config.yaml
hidden_size: 448
head_dim: 64
hidden_act: "swiglu"
norm: "rmsnorm"
norm_place: "pre"
norm_eps: 1e-05
bias: "none"
tie_word_embeddings: false
init: "normal"
learning_rate: 0.00824
beta1: 0.93
decay_fraction: 0.7
batch_tokens: [16384, 32768, 65536]
z_loss: 0.0001
train_tokens: 280400000
Each number is 200 + 30 x the weight over its row's rms, rounded and kept within 0 to 999. Layers, rows and columns count from 0. The size before them is the row's rms in percent of the matrix's.

# gate: layer 6 MLP gate, 1216x448, rms 0.192, rows 645-661, columns 128-191
# up: layer 6 MLP up, 1216x448, rms 0.204, rows 645-660, columns 128-191
# down: layer 6 MLP down (transposed), 1216x448, rms 0.114, rows 645-660, columns 128-191
gate645,103,202,241,197,217,233,172,200,193,166,206,169,156,213,221,153,245,227,191,219,197,195,277,175,146,261,183,197,226,201,190,230,230,137,208,182,247,190,209,256,170,170,210,277,170,199,220,154,199,175,263,282,227,180,205,197,161,207,198,188,156,198,129,244,211
up645,102,211,181,203,201,184,202,165,274,185,180,225,221,186,190,221,205,163,205,186,165,187,250,210,191,242,148,199,176,182,255,208,148,144,202,228,215,185,243,220,194,229,146,201,249,192,226,130,189,225,224,240,204,193,217,155,168,148,217,249,182,248,198,197,258
down645,100,215,219,187,148,229,219,172,251,203,209,174,154,171,232,248,242,217,174,198,202,198,209,210,177,185,266,268,220,173,225,206,204,152,254,189,268,229,189,243,219,204,159,247,221,244,228,195,214,215,204,229,173,229,172,231,203,200,152,225,171,190,240,277,230
gate646,100,285,210,228,223,228,200,191,233,165,216,207,185,212,185,249,221,255,178,174,224,231,185,270,184,190,192,174,247,195,199,209,203,210,144,247,187,182,266,178,202,207,197,215,211,187,169,188,210,208,237,119,212,182,209,229,185,182,242,189,259,190,215,223,233
up646,102,219,219,143,204,238,213,185,203,186,213,205,183,176,189,207,214,225,204,213,194,242,205,223,143,204,192,221,234,239,196,198,163,209,175,234,253,218,189,206,211,171,270,134,170,196,188,166,187,231,185,143,200,223,141,205,168,223,217,189,262,181,175,221,162
down646,099,231,244,196,227,139,166,198,147,242,183,193,210,212,152,168,196,207,234,138,184,156,223,191,208,209,211,182,223,198,236,190,185,214,214,167,229,222,215,194,167,230,204,157,227,190,196,181,188,186,183,199,240,198,201,247,210,202,193,182,229,260,206,203,168
gate647,099,256,174,190,202,247,153,142,209,226,239,207,207,215,242,198,162,148,245,137,212,168,162,153,205,196,148,180,173,213,157,176,186,139,262,207,192,183,146,222,219,155,200,218,201,278,216,231,218,167,189,194,221,235,185,224,188,218,244,214,235,229,249,174,190
up647,100,207,198,219,182,211,260,239,232,223,213,219,196,204,143,191,183,204,213,259,176,172,224,175,131,219,139,188,214,194,158,173,226,160,200,189,218,241,198,230,219,199,186,190,173,167,208,221,204,227,232,231,212,264,168,206,260,233,163,213,149,275,162,202,199
down647,099,163,196,269,210,228,211,210,233,223,211,185,169,217,222,160,201,159,202,223,210,169,185,184,158,230,208,184,146,213,117,203,236,142,160,266,216,186,204,201,200,233,184,249,159,135,213,227,196,263,224,167,211,236,208,185,205,187,235,149,155,214,191,234,188
gate648,101,182,236,223,183,175,209,210,158,124,176,243,238,193,201,185,210,215,210,200,209,219,184,254,205,186,146,165,255,154,270,185,175,193,209,232,195,166,168,203,196,197,180,159,195,223,190,215,260,208,155,195,180,195,199,250,170,184,182,243,161,176,184,164,153
up648,101,196,176,211,213,188,175,248,173,176,225,184,200,174,188,204,194,238,210,189,214,175,219,167,157,185,180,210,170,220,224,154,202,210,164,157,215,223,200,217,193,218,182,222,188,211,215,197,188,180,237,210,177,167,190,207,163,227,165,179,171,173,232,235,208
down648,103,232,231,222,230,194,184,190,222,174,181,187,230,166,163,196,159,249,227,182,185,213,176,216,172,188,189,201,259,248,188,221,189,240,190,192,205,214,226,187,234,258,196,199,185,216,175,193,210,230,218,191,199,171,218,213,246,188,250,170,217,155,214,193,175
gate649,099,211,184,161,237,127,234,167,211,186,137,173,257,264,193,252,258,217,180,156,161,266,195,186,201,175,196,232,196,169,187,231,213,180,234,208,167,168,149,230,164,216,210,171,173,223,206,221,207,172,159,149,199,251,228,210,163,246,205,223,184,196,217,202,231
up649,101,206,192,216,198,253,198,174,243,194,250,249,218,218,172,165,186,196,205,181,236,211,219,244,179,170,216,176,236,186,193,268,208,164,182,192,208,239,232,246,170,186,180,187,239,239,140,222,208,176,174,229,166,210,207,188,245,254,199,164,171,195,154,240,200
down649,100,214,173,221,161,212,128,203,223,188,221,243,189,201,163,169,232,219,188,250,239,231,217,208,210,212,143,162,172,218,177,233,251,241,171,187,220,176,195,150,204,207,163,243,195,235,199,205,254,230,205,166,225,227,214,221,174,168,196,195,206,220,241,201,220
gate650,098,197,211,147,243,187,206,189,246,138,200,234,176,163,164,208,203,215,211,175,224,196,246,232,226,216,237,231,221,176,172,235,197,225,165,158,226,220,138,145,240,193,218,190,224,230,184,195,216,166,228,226,225,229,176,140,142,229,206,226,135,153,186,163,233
up650,096,169,172,227,232,220,231,238,198,251,230,213,206,180,227,209,208,180,250,222,191,139,148,219,218,251,166,213,168,181,177,181,180,211,191,203,193,194,215,249,188,184,175,219,199,258,159,178,193,221,184,198,213,208,193,156,170,189,184,187,224,276,221,280,149
down650,097,200,185,236,193,214,211,235,168,266,178,220,185,227,214,179,201,219,141,202,237,184,224,238,232,204,212,193,175,193,221,192,231,200,196,172,215,251,238,213,208,205,170,175,183,198,168,221,183,217,230,231,192,230,186,185,177,159,211,243,218,262,200,232,172
gate651,099,177,206,222,224,200,137,192,191,226,210,213,178,180,253,209,219,183,216,209,208,222,196,194,180,147,218,195,209,229,196,163,191,247,132,206,228,271,262,179,235,189,174,243,193,211,189,233,180,195,195,249,160,199,253,216,195,150,187,212,229,213,206,227,257
up651,100,126,247,221,223,153,136,166,210,201,172,229,171,150,206,199,212,168,202,211,162,225,187,186,187,123,252,177,176,236,208,165,198,160,196,205,203,196,155,122,200,198,172,192,187,189,229,204,209,219,241,200,213,208,171,194,183,172,190,158,222,221,278,213,211
down651,100,264,218,192,223,149,171,207,195,179,228,183,137,203,172,233,201,198,229,252,167,218,214,184,225,226,168,165,218,170,194,211,260,183,148,174,213,243,165,152,254,248,188,257,236,230,218,175,237,196,264,201,216,174,206,198,259,210,216,192,178,204,202,233,251
gate652,097,229,247,165,235,184,176,218,200,246,220,218,243,210,220,215,251,229,230,184,217,183,183,195,193,225,213,153,190,174,175,152,196,251,180,226,174,260,169,207,251,227,178,149,201,218,205,178,199,210,206,174,207,189,152,211,186,215,210,214,214,239,200,235,209
up652,097,217,122,197,199,227,198,165,159,145,199,235,202,207,212,206,202,231,235,150,180,199,244,228,191,243,182,187,175,243,194,216,198,195,170,209,171,164,244,200,248,195,193,244,171,173,190,249,220,236,229,162,230,186,200,244,176,195,145,170,188,207,179,229,227
down652,095,200,162,216,169,197,161,181,240,192,148,229,238,186,208,185,190,189,196,227,204,238,151,176,252,140,215,209,155,180,177,204,228,182,171,213,213,230,206,197,165,171,159,236,179,162,201,178,180,192,208,207,219,244,258,181,203,176,175,202,257,170,191,184,262
gate653,104,178,218,174,164,141,220,187,140,232,186,173,201,200,182,209,190,205,171,203,180,189,188,191,194,187,205,241,228,170,236,231,151,228,222,185,200,191,236,211,275,238,203,169,196,180,220,287,193,218,154,176,170,243,201,216,178,189,225,151,201,193,171,209,237
up653,103,221,220,208,197,205,164,200,186,222,218,156,201,237,211,208,235,230,217,157,237,174,177,114,181,235,178,251,221,183,206,204,239,232,157,203,201,180,221,181,209,195,196,232,225,207,190,162,219,219,207,223,171,173,157,212,184,128,206,205,148,225,182,165,173
down653,106,212,170,191,277,161,202,226,207,185,170,163,194,166,262,150,215,176,188,172,194,190,213,173,157,195,218,240,218,199,235,186,221,226,188,189,215,126,126,225,200,242,146,232,228,213,198,209,216,174,236,234,220,215,204,205,184,259,254,217,208,228,178,184,235
gate654,102,162,244,269,213,213,217,152,234,234,186,200,184,159,228,287,198,206,225,206,251,218,221,254,181,213,187,178,228,222,168,264,205,189,224,230,171,233,215,170,245,196,205,202,216,197,186,223,235,172,194,206,215,192,208,188,214,198,206,176,210,219,240,221,188
up654,100,181,202,200,193,188,201,246,249,241,212,193,247,211,219,182,161,241,162,182,205,200,220,152,207,183,214,228,230,164,249,196,131,216,212,243,223,194,169,226,158,201,252,212,225,229,182,198,176,217,186,224,175,183,176,235,186,229,180,142,152,251,121,185,195
down654,100,220,220,215,188,182,236,267,174,190,152,228,222,200,206,223,214,262,172,210,147,199,227,158,189,153,169,193,209,219,242,239,195,225,150,216,198,174,177,173,193,184,183,150,231,194,178,224,235,228,187,199,200,196,251,173,175,234,221,213,165,174,133,206,216
gate655,104,252,201,216,196,213,157,212,201,187,192,198,204,225,168,175,160,242,238,200,175,120,181,194,155,186,203,236,182,237,228,173,202,206,247,166,245,196,243,207,203,175,234,235,199,206,229,209,175,174,221,218,181,199,219,163,139,226,202,172,210,196,244,158,226
up655,102,156,195,158,216,172,192,160,215,175,190,266,206,178,232,201,222,192,189,176,185,168,172,195,140,178,178,193,218,219,206,208,228,212,243,165,198,169,204,235,198,210,197,194,224,174,216,175,225,210,244,136,231,232,190,225,186,194,259,195,158,181,209,199,185
down655,101,252,236,165,151,212,223,182,171,149,210,230,176,186,209,190,210,219,218,176,207,197,237,203,212,186,164,219,182,153,191,227,193,293,235,128,209,223,190,229,194,164,177,192,200,179,219,189,202,230,228,183,247,172,204,269,167,187,164,202,203,200,233,189,204
gate656,101,187,164,216,229,182,189,275,255,209,208,182,234,178,224,193,195,185,216,196,224,195,257,170,258,226,215,242,236,259,239,198,194,190,188,171,205,247,229,204,218,232,184,208,163,194,213,178,194,212,240,274,211,249,217,210,176,214,230,184,194,223,238,159,202
up656,098,160,147,210,204,194,210,222,148,168,199,109,203,190,205,236,148,158,203,188,153,155,210,233,191,216,213,187,179,237,248,180,215,129,215,198,201,202,209,217,188,170,171,233,152,182,193,252,205,224,192,184,158,201,193,216,133,228,244,186,191,192,214,149,263
down656,101,193,188,163,194,187,206,241,264,230,171,176,237,232,210,183,168,182,169,238,178,220,230,234,150,249,232,198,219,203,199,214,236,233,191,210,220,210,164,172,154,151,199,174,260,208,193,164,150,175,186,182,168,186,164,234,175,227,230,208,180,210,153,216,206
gate657,103,204,243,170,199,186,176,197,189,169,222,232,231,228,231,243,218,266,207,155,198,142,208,211,216,185,235,195,184,192,158,169,163,204,204,206,264,226,167,216,211,168,181,239,208,205,170,185,165,155,218,190,160,152,181,194,149,163,227,174,189,240,250,205,198
up657,100,173,274,213,177,197,217,250,212,215,222,208,203,176,219,183,159,192,191,194,195,204,230,210,270,232,217,189,211,179,194,210,187,217,182,190,282,177,251,234,221,205,225,198,186,182,202,209,208,226,190,202,207,181,156,252,178,190,212,168,179,206,164,178,253
down657,101,207,186,202,171,194,263,164,202,190,201,234,179,155,278,177,173,226,125,146,195,175,185,236,175,179,248,225,236,253,216,247,216,220,179,204,279,156,173,207,217,233,167,240,165,235,202,214,226,201,226,210,139,214,200,221,187,187,169,177,182,221,152,162,192
gate658,103,184,164,206,189,171,234,229,220,197,189,194,243,234,232,258,238,147,226,210,179,205,213,216,133,194,216,158,207,172,205,231,156,200,193,219,188,154,222,254,195,207,165,207,256,192,175,192,155,195,170,223,200,139,230,272,199,231,162,198,185,244,241,217,152
up658,102,125,214,188,212,215,148,209,225,183,185,202,219,178,159,254,219,234,196,194,187,209,209,152,212,198,152,180,159,254,219,124,220,207,265,161,194,268,184,212,199,194,222,164,195,209,232,208,255,207,275,232,216,177,180,238,154,205,189,137,170,144,190,220,173
down658,103,170,174,204,239,166,201,157,174,247,253,225,168,182,179,215,212,253,202,205,163,208,189,200,238,181,199,242,178,223,180,158,195,156,223,206,195,202,152,183,244,236,201,203,209,163,176,209,253,217,254,249,160,225,183,177,188,185,206,180,178,205,130,204,138
gate659,101,201,197,169,206,189,220,176,214,198,250,207,204,213,206,197,174,163,192,211,206,238,219,257,229,226,141,211,192,172,208,175,239,175,186,168,231,186,206,237,206,210,243,187,209,236,204,200,243,185,186,248,222,177,160,168,190,218,259,215,152,215,197,157,195
up659,104,225,184,165,152,219,162,199,134,203,150,159,147,205,210,233,213,197,215,205,206,166,224,167,132,196,255,167,198,219,196,166,175,183,160,226,212,216,184,179,138,185,173,201,167,209,166,205,220,226,164,161,202,183,163,196,169,217,284,225,243,172,202,206,177
down659,105,179,210,198,230,210,187,213,198,174,230,185,219,236,175,232,257,225,184,191,172,217,235,191,186,157,194,197,204,168,210,218,215,260,232,187,177,212,206,264,186,149,171,189,189,212,188,160,124,214,219,196,267,149,233,229,201,152,220,191,181,130,187,204,216
gate660,099,220,220,220,260,202,176,174,195,227,166,171,232,260,235,180,170,235,270,196,189,211,200,225,245,174,211,132,242,214,222,201,177,179,166,227,208,181,178,173,173,187,216,199,197,231,192,157,183,161,139,217,242,199,237,212,224,174,181,147,179,238,199,209,251
up660,098,193,209,211,174,194,188,215,240,180,219,241,269,208,222,183,226,187,204,200,196,174,212,225,176,144,178,245,158,218,194,201,190,179,221,175,232,163,179,239,153,146,203,171,168,179,196,218,197,178,209,190,192,164,192,220,215,195,177,191,225,213,238,228,127
down660,099,238,157,241,232,170,179,179,152,202,233,246,233,248,228,222,162,203,202,223,216,197,189,171,194,199,222,164,193,239,181,196,194,174,164,243,170,182,190,153,179,169,203,180,223,207,228,193,227,198,191,207,248,222,166,264,218,250,162,201,228,242,193,217,200
gate661,094,194,229,140,172,224,200,168,190,225,190,242,214,229,207,191,223,295,194,223,207,208,167,229,173,184,185,276,180,223,221,235,193,174,196,195,199,192,240,191,208,199,201,217,173,205,253,209,199,188,231,206,205,224,229,225,164,220,222,234,219,146,164,212,197